config = dict(
    num_hidden_layers=10,
    hidden_size=256,
    num_attention_heads=2,
    num_key_value_heads=1,
    head_dim=128,
    intermediate_size=768,
    vocab_size=4389,
    hidden_act='squared_relu',
    norm='layernorm',
    norm_place='pre',
    norm_eps=1e-06,
    positions='rope',
    rope_theta=10000.0,
    rope_fraction=0.5,
    qk_norm=True,
    attn_scale=0.098,
    bias='none',
    tie_word_embeddings='early',
    parallel_block=True,
    extras=['local attention windows', 'shifted keys', 'a norm on each head', 'value embeddings', 'hashed n-gram embeddings', 'a smear gate', 'an embedding shortcut', 'learned residual scales', 'capped logits'],
    init='uniform',
    init_std_qkv=0.038,
    init_std_o=0.038,
    init_std_up=0.038,
    init_std_down=0.0,
    optimizer='adamw',
    learning_rate=0.00226,
    beta1=0.95,
    beta2=0.98,
    weight_decay=0.13,
    lr_head=0.0201,
    max_grad_norm=1.0,
    warmup_steps=245,
    schedule='wsd',
    decay_fraction=0.901,
    decay_shape='linear',
    final_lr_fraction=0.0,
    batch_tokens=32768,
    max_seq_len=384,
    doc_mask=True,
    train_tokens=153900000,
    max_steps=4697,
    dataset='wikipedia_en',
)
Each number is 128 + 24 x the weight over its row's rms, rounded and kept within 0 to 255. Layers, rows and columns count from 0. Numbers have three digits each. The size before them is the row's rms in percent of the matrix's.

# v: layer 4 attention value, 128x256, rms 0.0559, rows 4-20, columns 128-255
# o: layer 4 attention output (transposed), 256x256, rms 0.0602, rows 4-19,132-147, columns 128-255
v4 100:141080088120131114155098127097118119109115162135106123147079170132150137099110129130129125148144143146143117089164141140184107130104129137096112125118112111106127159110155080163134162134135125196113135125125121138127143160122123139150138062063151104127095130076138086125107091089128123110118104136090105146153088092087151115136154126125120139150135138131147140119156089093146147131124
o4 096:163118095101164140144074099090110132121152114114132125098112114134133133154130156105150126139113117110116114096153162157112127122128125109148154160162127174109116103144151169132113086113112132140121107084129152068150092101135135115104136097111129140142081162165149186132128150110132139121146125152121133111137113133116147160099132093134100139116098153132145091137112101148095117115079
o132 100:086103150145098147129121133103148095093130157085161146100103072100157118127127151120131134157130141153135140137099095164125167133112146086128143159091096165125145101154133122114123103113130169111090120095155114138127109111118167171163128078149111126133203135137161150147112168098148117114178085143103153085110102160141162170104114141108130110150104132160071153106093109141061117146142
v5 086:109140169130121148168148149116161129165144111142141144146147122123134132115142123135158137127126120141125174154128170131078105099130126137134133107119149160105134116087154132141134187123069120099122151180108153121154142121109119101104106097149109126116142138150131125142148111124145123186130169145081140143171111180114100070127099098128108142117102111133092131101137134164122134111142
o5 081:145117136136123120110178126088132098142127125167142152124143115172147103149124110098114133146133118107158120150104091099163103155134166141133062156128145119154109126162121178093116157124116098132157125108133175152137130137094130100128064103184128094094147113158117122090132133141147138151139100137140159106118126124116121103117124157168143122151161095167108102156112107123140104147139
o133 094:133100112161155133101155152141129166123102118163143123134114123138128057135131113104120128141142120123126065135098097135145135154152162110144104138125128164164112104157103151132120087136166106117151122085166124137095130085150092170106135113124111082121131078127128119141159144125100125086124090155141128119145136157135130132154126132108149129080089151117117180160122116087138116133141
v6 094:141119074135150122128126124125139153133096104165120144138117139137096140120137135140126128122138143070144103102151150116111124151144142133166127098109082154094120174120104117121134113120114117141130154130117110059120156141135129117123121098097098124145058099151130133116130138152135126142127164140123139072109122129066156071080163168129142140091138124116162154154101134116150149134106
o6 102:166124109138113150122122106103091131103138109119132119151146168118145110154132134141103102098138145137109108096119083174138123138139115112104165127128115163114177117118130136139155120129136164133138128140133161154122125119155126155111145123094099135130096132161112119113101152105131134145109144127163128139106118106134138120167104095133101077143120162111139126135123124090115120118124
o134 110:130120142105085165118118130112123115100146147088129103122192147105127134128132152132099094149126163152108147138105109215121173141098144121096197150137139111131144119098122124148169156139155144113107111131122172167117124102093112131157129120083121139130120128106148150136139147120129119108118130101145114169076130135122116185182120102087107106131159122127103112089108142133141127113138
v7 099:115106122149183137177146134132113119182102116149173152131119177145113137099101107146169150121126133139153113113115125097158092128150113158161151118144151095124144140128171138099138157112142103157105111129174138089092124121116183096150127094108137117110135140117141104148133118118158123142102091127126113130157120155123140096146138152140111150151132137128127169123110114123145125145119
o7 110:120142141117072119128140102120116103115140159133143154158134117142126146114118174105123107160104133126113135118128131178128169122135122161114157142166115100134138140124106146167149167138116143170114153102145159143160127151129125167141117120108132162146125139147163106151124144114180093158137137102129125091138115107101139111154077106169105137170154139090117110136117153145124137142172
o135 095:135180117135079105100139150150151084130128142095104128136067109173142140100090126091107142133141134118102113149121163172116139100073142127113075154114123134116128126108091124150124117163120184108117138151123122157135129111120100155124119118136149173140149146130157160131115151148135136126132142108107120131153145118071087130144116156176153111150104091111160109134134106089123159132119
v8 088:127087124114118087117202145090130189141136145118181156172165121134146134146104131117154118121125136145152102125130097132127133114142131127091143114106145123121153119131142107098123129122126128144129157157137129091138080161147123119138134117135087137142166143153143070067142094108116168121146153153135132120165118144164140121143137155159112133160132128089109108147133149140097159142106
o8 104:116158156142157098109119107096105092093113148121109117156091177136145104096096118110108162093124125143154135093126087115089145173112161142107110133101160143105167118151119113091103126160155164141110162112104119158127144146121116134106134119155127119152125125165139146151092132114144131148138094135173131143128119090080176117108124121148137147137099120179108144134136147124115077169154
o136 104:109172122153121155104147132145107107085115168109107124121117182112115128126148088155126145124110139135129120124133123158137194159099144110136158157096143144124100117135120118121115109135146140153121130102106150171087103098108112128186159152106151122143100114103142188166091159126146122141104105104123126145130148130127148138161111061138091144102146145136142179120141120115126113103142
v9 102:132078118150167128165134111113151089181116117122159161129093151112101118103124112098079149136107091094140146098150151120111145169153136098149114139076131120113189116114120073130162144122171098165103156098136142139109093121097097139200150124139161147120131107126148111110106157116150154092126089086176132155172110165121130155121108118145070131153136116140133168147167164125104126113096
o9 101:097144152133137116125111161151129091106098158124110124175132116132137134110087137133105106128139122136130132154054107160163204132124195117159132166137122129129111126112103161100127113151137116119143137137155145151129155143136136182126109126132186173110122126105133100122156112136107130101128110112083171111100156137148062127167167165097094146121108131127083118126127154141130141149124
o137 107:141127110135134092102099156123107136103153137113119143154093095129162109098138146129154137116112160176137160153098126138122144111140158110153149158185094117139141087157143171113114092149156149139135156123136142136105150114151172144084155138086125121136179132178111123134131114114093154110123074132086161076127113136108113078106169124103165132118103137104105094131113122111110153117143
v10 095:130131087172126080119106074141110124124107103129150182095104128131133151133096122120132115156121147134124114163131176096117137113151117140137126129123140104148103105112107132099146121134155105113132051111129097105104115116127160127112122127120091134116109110138111128152160154158121116105108107082177094120138140130127122127149125128131125110122142081101133129120072126115077109125121
o10 096:124153101132091129112132125129125080165131132127126163103114124165101130136089148088122164127129098148097117126142129152131153116151132121129139122111087122113139166135146104140124150108142144123121155155126163141128127134137108172136157151118114102122135157156138174128106139133163121129101122138109089148129149105135122118140086116141120146136170198107108140155100108155138142078156
o138 108:090137141130102111107111128122154089146119132116115121130161128164081116157081157086124142097158115114113088155142116159116121153111152139098165108119135099076133142078120085136102175102133172109114159179139150150139145108143100150137132118163118134089174152107179141111135145116120103120162163138094103185135146123131116144147142117099131125130091150150139139133115122170126183124141
v11 097:156110161091144148112069104115060093118159112099133105131158124144094148128100166115103139116112131114140122086136130172147140098153140118154178121148154152136130141109146117176124121127133070138121143114142111124142119132138130103101098109107165149156117100151152117117106108143129130078091188148168131131098160127135122131106154124145136127120122115150157122131177131094106146086108
o11 103:133138142110130165147120115125128151135138101109080117109139133154144163160120139137114115139114164132084137100117126121101134126143114117162144110199122154142144146111105150150120148166203111102165112126127117129135114115153135134118170146125126127156108128148072139105129137122138157120079099106157117165122128141095115160124113140129105143112118112097112092145156137112140110086085
o139 116:106134141126118163162142141150144119087109093148122132090178180079142106126138115167127127134106177150098149109122092135116144149108082106090125099140119080122125152136145105140145157147177108143120119152144127176105131098142190124164132132144111098142131158129099162119114148100143123129093086123104142138115139118127126109142109120090148152085128186094047138120153163139152160144167
v12 099:159082129177134122144156120137102127116117077168146091090099138096132136139151135097189151143124164078136119115110158093151137154109113120154184142125101131131113137096179145132130133137159122124155086069119137095119172094147163082152165100145130115141112112121127063130154163135173126118133122108123143129135141164126119074128116127125109118132140091121143157133091094111151149120102
o12 102:155107111139141118139127137118116120147126120141150172167158098136110103158116154143072120115116116129107137116151136130159112124131118130138158108144088111090151104148121136111147139099105173142126147131151162147117153183151125179140166129127109133170131135148165073113136109117144086134109122136146115100112100146146091108115131100130123130122124138074120153155142160144160172172118
o140 100:130118114145140133096134179108125114158136154123104123139133119133106130141055140125082133124109147175070119112132111158131107138110102130144130163134160139112158117128105135133128138129124129069119149117096124148125134140148089135076129175117097100111123139149130168148147159122075144085122126131117103111107113153130103136113161150090082156116159104143130110187131176130125102148129
v13 096:118179086124128084127120122178113139123125123149126112148120116171098148165084094117151123131139104165167117101119170159113139113153189130119098133142136111125119086169184115147144130110091089098136131136115173146125133125135145125137131146135141142120138150150127138150117091142122118115141188116153112144151141104121135120157136110185153132148139120143134138111111165072102140123124
o13 098:146180112117111153128104139146132150134120137087107149123169155150104161090153127117143154124112128076164114105128075117113110130084116091168130140137139171121157131085129172112143170134154117147142116116169121136116124099121121145084136169140149117114147100130084133100110125106138156147108137093120120168107154126111114128101156130127117137140156129086159128088120146124124106087098
o141 095:139135117164103156154139122153098087122093143092098148118141126193095078115111147113119122125135114077115151124121093112161102148109090121102153168111121107120132156124110144144120177135178122147115139129172104193159144099148074126127140123166137157135097141128142082089100156104135155125056128137175138158105168110107140113130104112130105133135138118065097158124125134122149095113136
v14 102:134129146132143137096144156129106082146121170143116107180089139132102121092132108118134140120105143128126142122108123114109107141140167098129133142124111125131157122115152105136166116119140155111122150066137116135143138137128112130157095143143152137127178116132116129119138125129128131136149097158128113158156121195090153143119090107157131124159126161151147123097134165128118134132113
o14 106:131125107166138130142132118127117161085125114126097064119165139130136153129142088120075126151095136112124128111111128135134152101132158101132117150151162111102095145074131145126123128127145096120148126131139157158095130118090141168167126145126165173099086124110116126072151129118131146139133117091143122103165149134149093130170140123099093135128147108117137181136162161124120127115093
o142 101:159126099147086104180128089128146166124107117152105144100151114149116139130156158136129085127102115115158148102103167116150117077142118125135122077170150117086167157099107136155123186132136137139128135124132144109110153103123163124092128149103138181149111160121104094079179124119087105134111130132152109100131157133155062101122147136101166111123142121064111137146137142108155144153132
v15 094:173146113138128151101142135108140075122114146116156162122141131156184132128146152131094081131151188114126133137140155118133159124073129110116108133125056130134123151155117103145147102133105130112138179113117127165162139132170117124107144105131153125119143124098117116132112115131138120179119110154122140139133094070126114085104098103131155143081121122106181133112118116103138120135155
o15 091:142101134157084141167128135112145150127103114113089126083146153141149115153173123164155107143158118132132122130094117131158126147146096109086084110122094075107095135109163175164133123147112093081124077125107102125141113126145137109141122114117088097113090137140170088111143113143122154098120125138177112105139129119148101119142130133111140140145116134150141167116128094130135186099138
o143 098:106115160131089132169140161097131146160101142122108125132108098174099137160115124155126110152140105109119119101109097168118116122138167097130148118128128139108118136100116121148097147129133131075113084125132114110133116111125133140131114105121103125121126148120158088103159152102077146121148132125139109169131144163179096155116152105123108162162128120170101155092156121118096088113115
v16 100:158155135062135138162157115129109111122130099102119112108105147125143132103115124136144143121115150121135133155100073142172136081095139113134203150135136155145159120159102121138083152139153126143090113082137104154111139138140186149134149110099136085146137165126144112123121101136153124128130099110133136161137147105119105103093107099177072122164140115108140125098106076082120118166121
o16 102:136129115118171124179093082119114100090154119170113139098170130164157120142143170087140114169111124153119142080166112143119119092154102128090105120203121075111111117130106099138114130130148130152093149111133120156131126122162117147156161132106123093161104144151127102112143115119099127143138099162130150094135085092149142106112171076150126165095120157102109146148135109140151145098118
o144 109:094140127151106109103142161151161080156120119187083118122145141169139126133139075131143126133143149128089077085125092128140064103139085131114088108109135093120120122062121126097149147119135118081127133149129132124134116100170124113133114135153109117126155169112117131129131142112100139157135124174121116124151133124175098118139149129154181172107116122141144147135141149140110139076151
v17 106:108131127130116149150121107136092122103142107137149111174065112149147128111106108130109108141127103127136157088149103126146124108143153135104129126096189117135139139117121146134139117094112084143134116138112118140122142171108156172124123138127159124131155147148131127121182110124110081149142150174141166122073113150056127101108111139181121108127119180153111116125158105113153123126147
o17 111:144106105113152143163095120109119170092160121151093124129187112107147146095136125106175116173117127152141077111109118112154073118077105152135104162137165172129164118143159135130142164162156103116126081077132139128135096087128134109133125146117127155136142130107082151118141153091100116151124121125127118093139113142143162135120117128111085114154146122159159156099126161120120060110096
o145 107:137138097142127108186128116157130105126123126156136126115203098091119099101160156104157142146169112142122110106082148137155113110105080112103123123168121159095155121107112090118145163116140168110104105125171177123130102118130163108145104121116109153154140178100116098071137134100109091146107114138104097073167127129165133155116135132129125117122106138090127175164095167147118122076113
v18 097:125175108118148097134160146143122110123100163120113160085119157129160150132104124120128126099108138140114100154156113084176091092120127137121106146095172075140151118134133152129134151105125123171105118155113119140100114114159130156110112148120157147126141130102132126117108159108135147106154067112154095119166112125117122164148116135101108132186124135121111111107120134108056138137138
o18 103:088143112148104103122108104151158141125154158143103132091079133144094155136132156073156125141114124117139105123131152120141166110131144142156130132125138131149097122103076110109142111121089165131124137086116139089142103124129101132144146147125137133121138148111130150154129116158142106158156119108082158104144137108137109147137141113157146146114099156105137150133122109184136076101145
o146 102:116147100165115083110101135135166155146138134112133146168059115116122139131117167099137142135157103094149131146106130142138123136140160122126072097119100151091090120116154115099092085080074190120129104126115150107146121130143120133148105140170130140106139140135127102098138111166178096147116151126089168109125160102130087083119173133168157101130073123128166146151141087137091128131127
v19 106:161083142103074135120110117122150137160123134161141145147140154123100117173114122078215183114100100161140139144126166160126122159139098144135116147108122081171128101082174121122157164123118164097109106137138164167130141142079171093116116117142151150112135077105124101142148139132155150081098128113154121133170089137159097175133114131121099146161138148124112157082089123126117129167075
o19 106:135153157110149092086170159169124100152157142144134147127085112149127152163080111116086132106131134080136180124110135115101170117136126141151155127154118121143096137135100165143136150132144134148139158152121185105148145136111122118107160111148161135115122132143152112127103126168141133143121126128120119171158156117116068119142132132136142175151126095085124087152140133143123162115107
o147 094:136138134153172143095131133139121150119124118095150118125075107155163116089127130130102147122125127090133121118101108095140141119124127100141061121125152134137120118162111131193098115147158105164145135126107098096122119082133123126100110117133158102121148113180136141177112126143118156086137146109130134116153152118095167098151151141147119179119121109106129141154132100112107110138121
v20 098:121113096158118096091134158134161169107170158152121108078119069155115121152127181098108141139113118128123115137124152153080140143158108130106097109142117139138108101157139103120113119129130129120168119137107120082137117108160105164128112192138093125135131115117126163141116150122116152118134119136139123103151142169136131158150145136112097135128119155109113087125128104140104122096158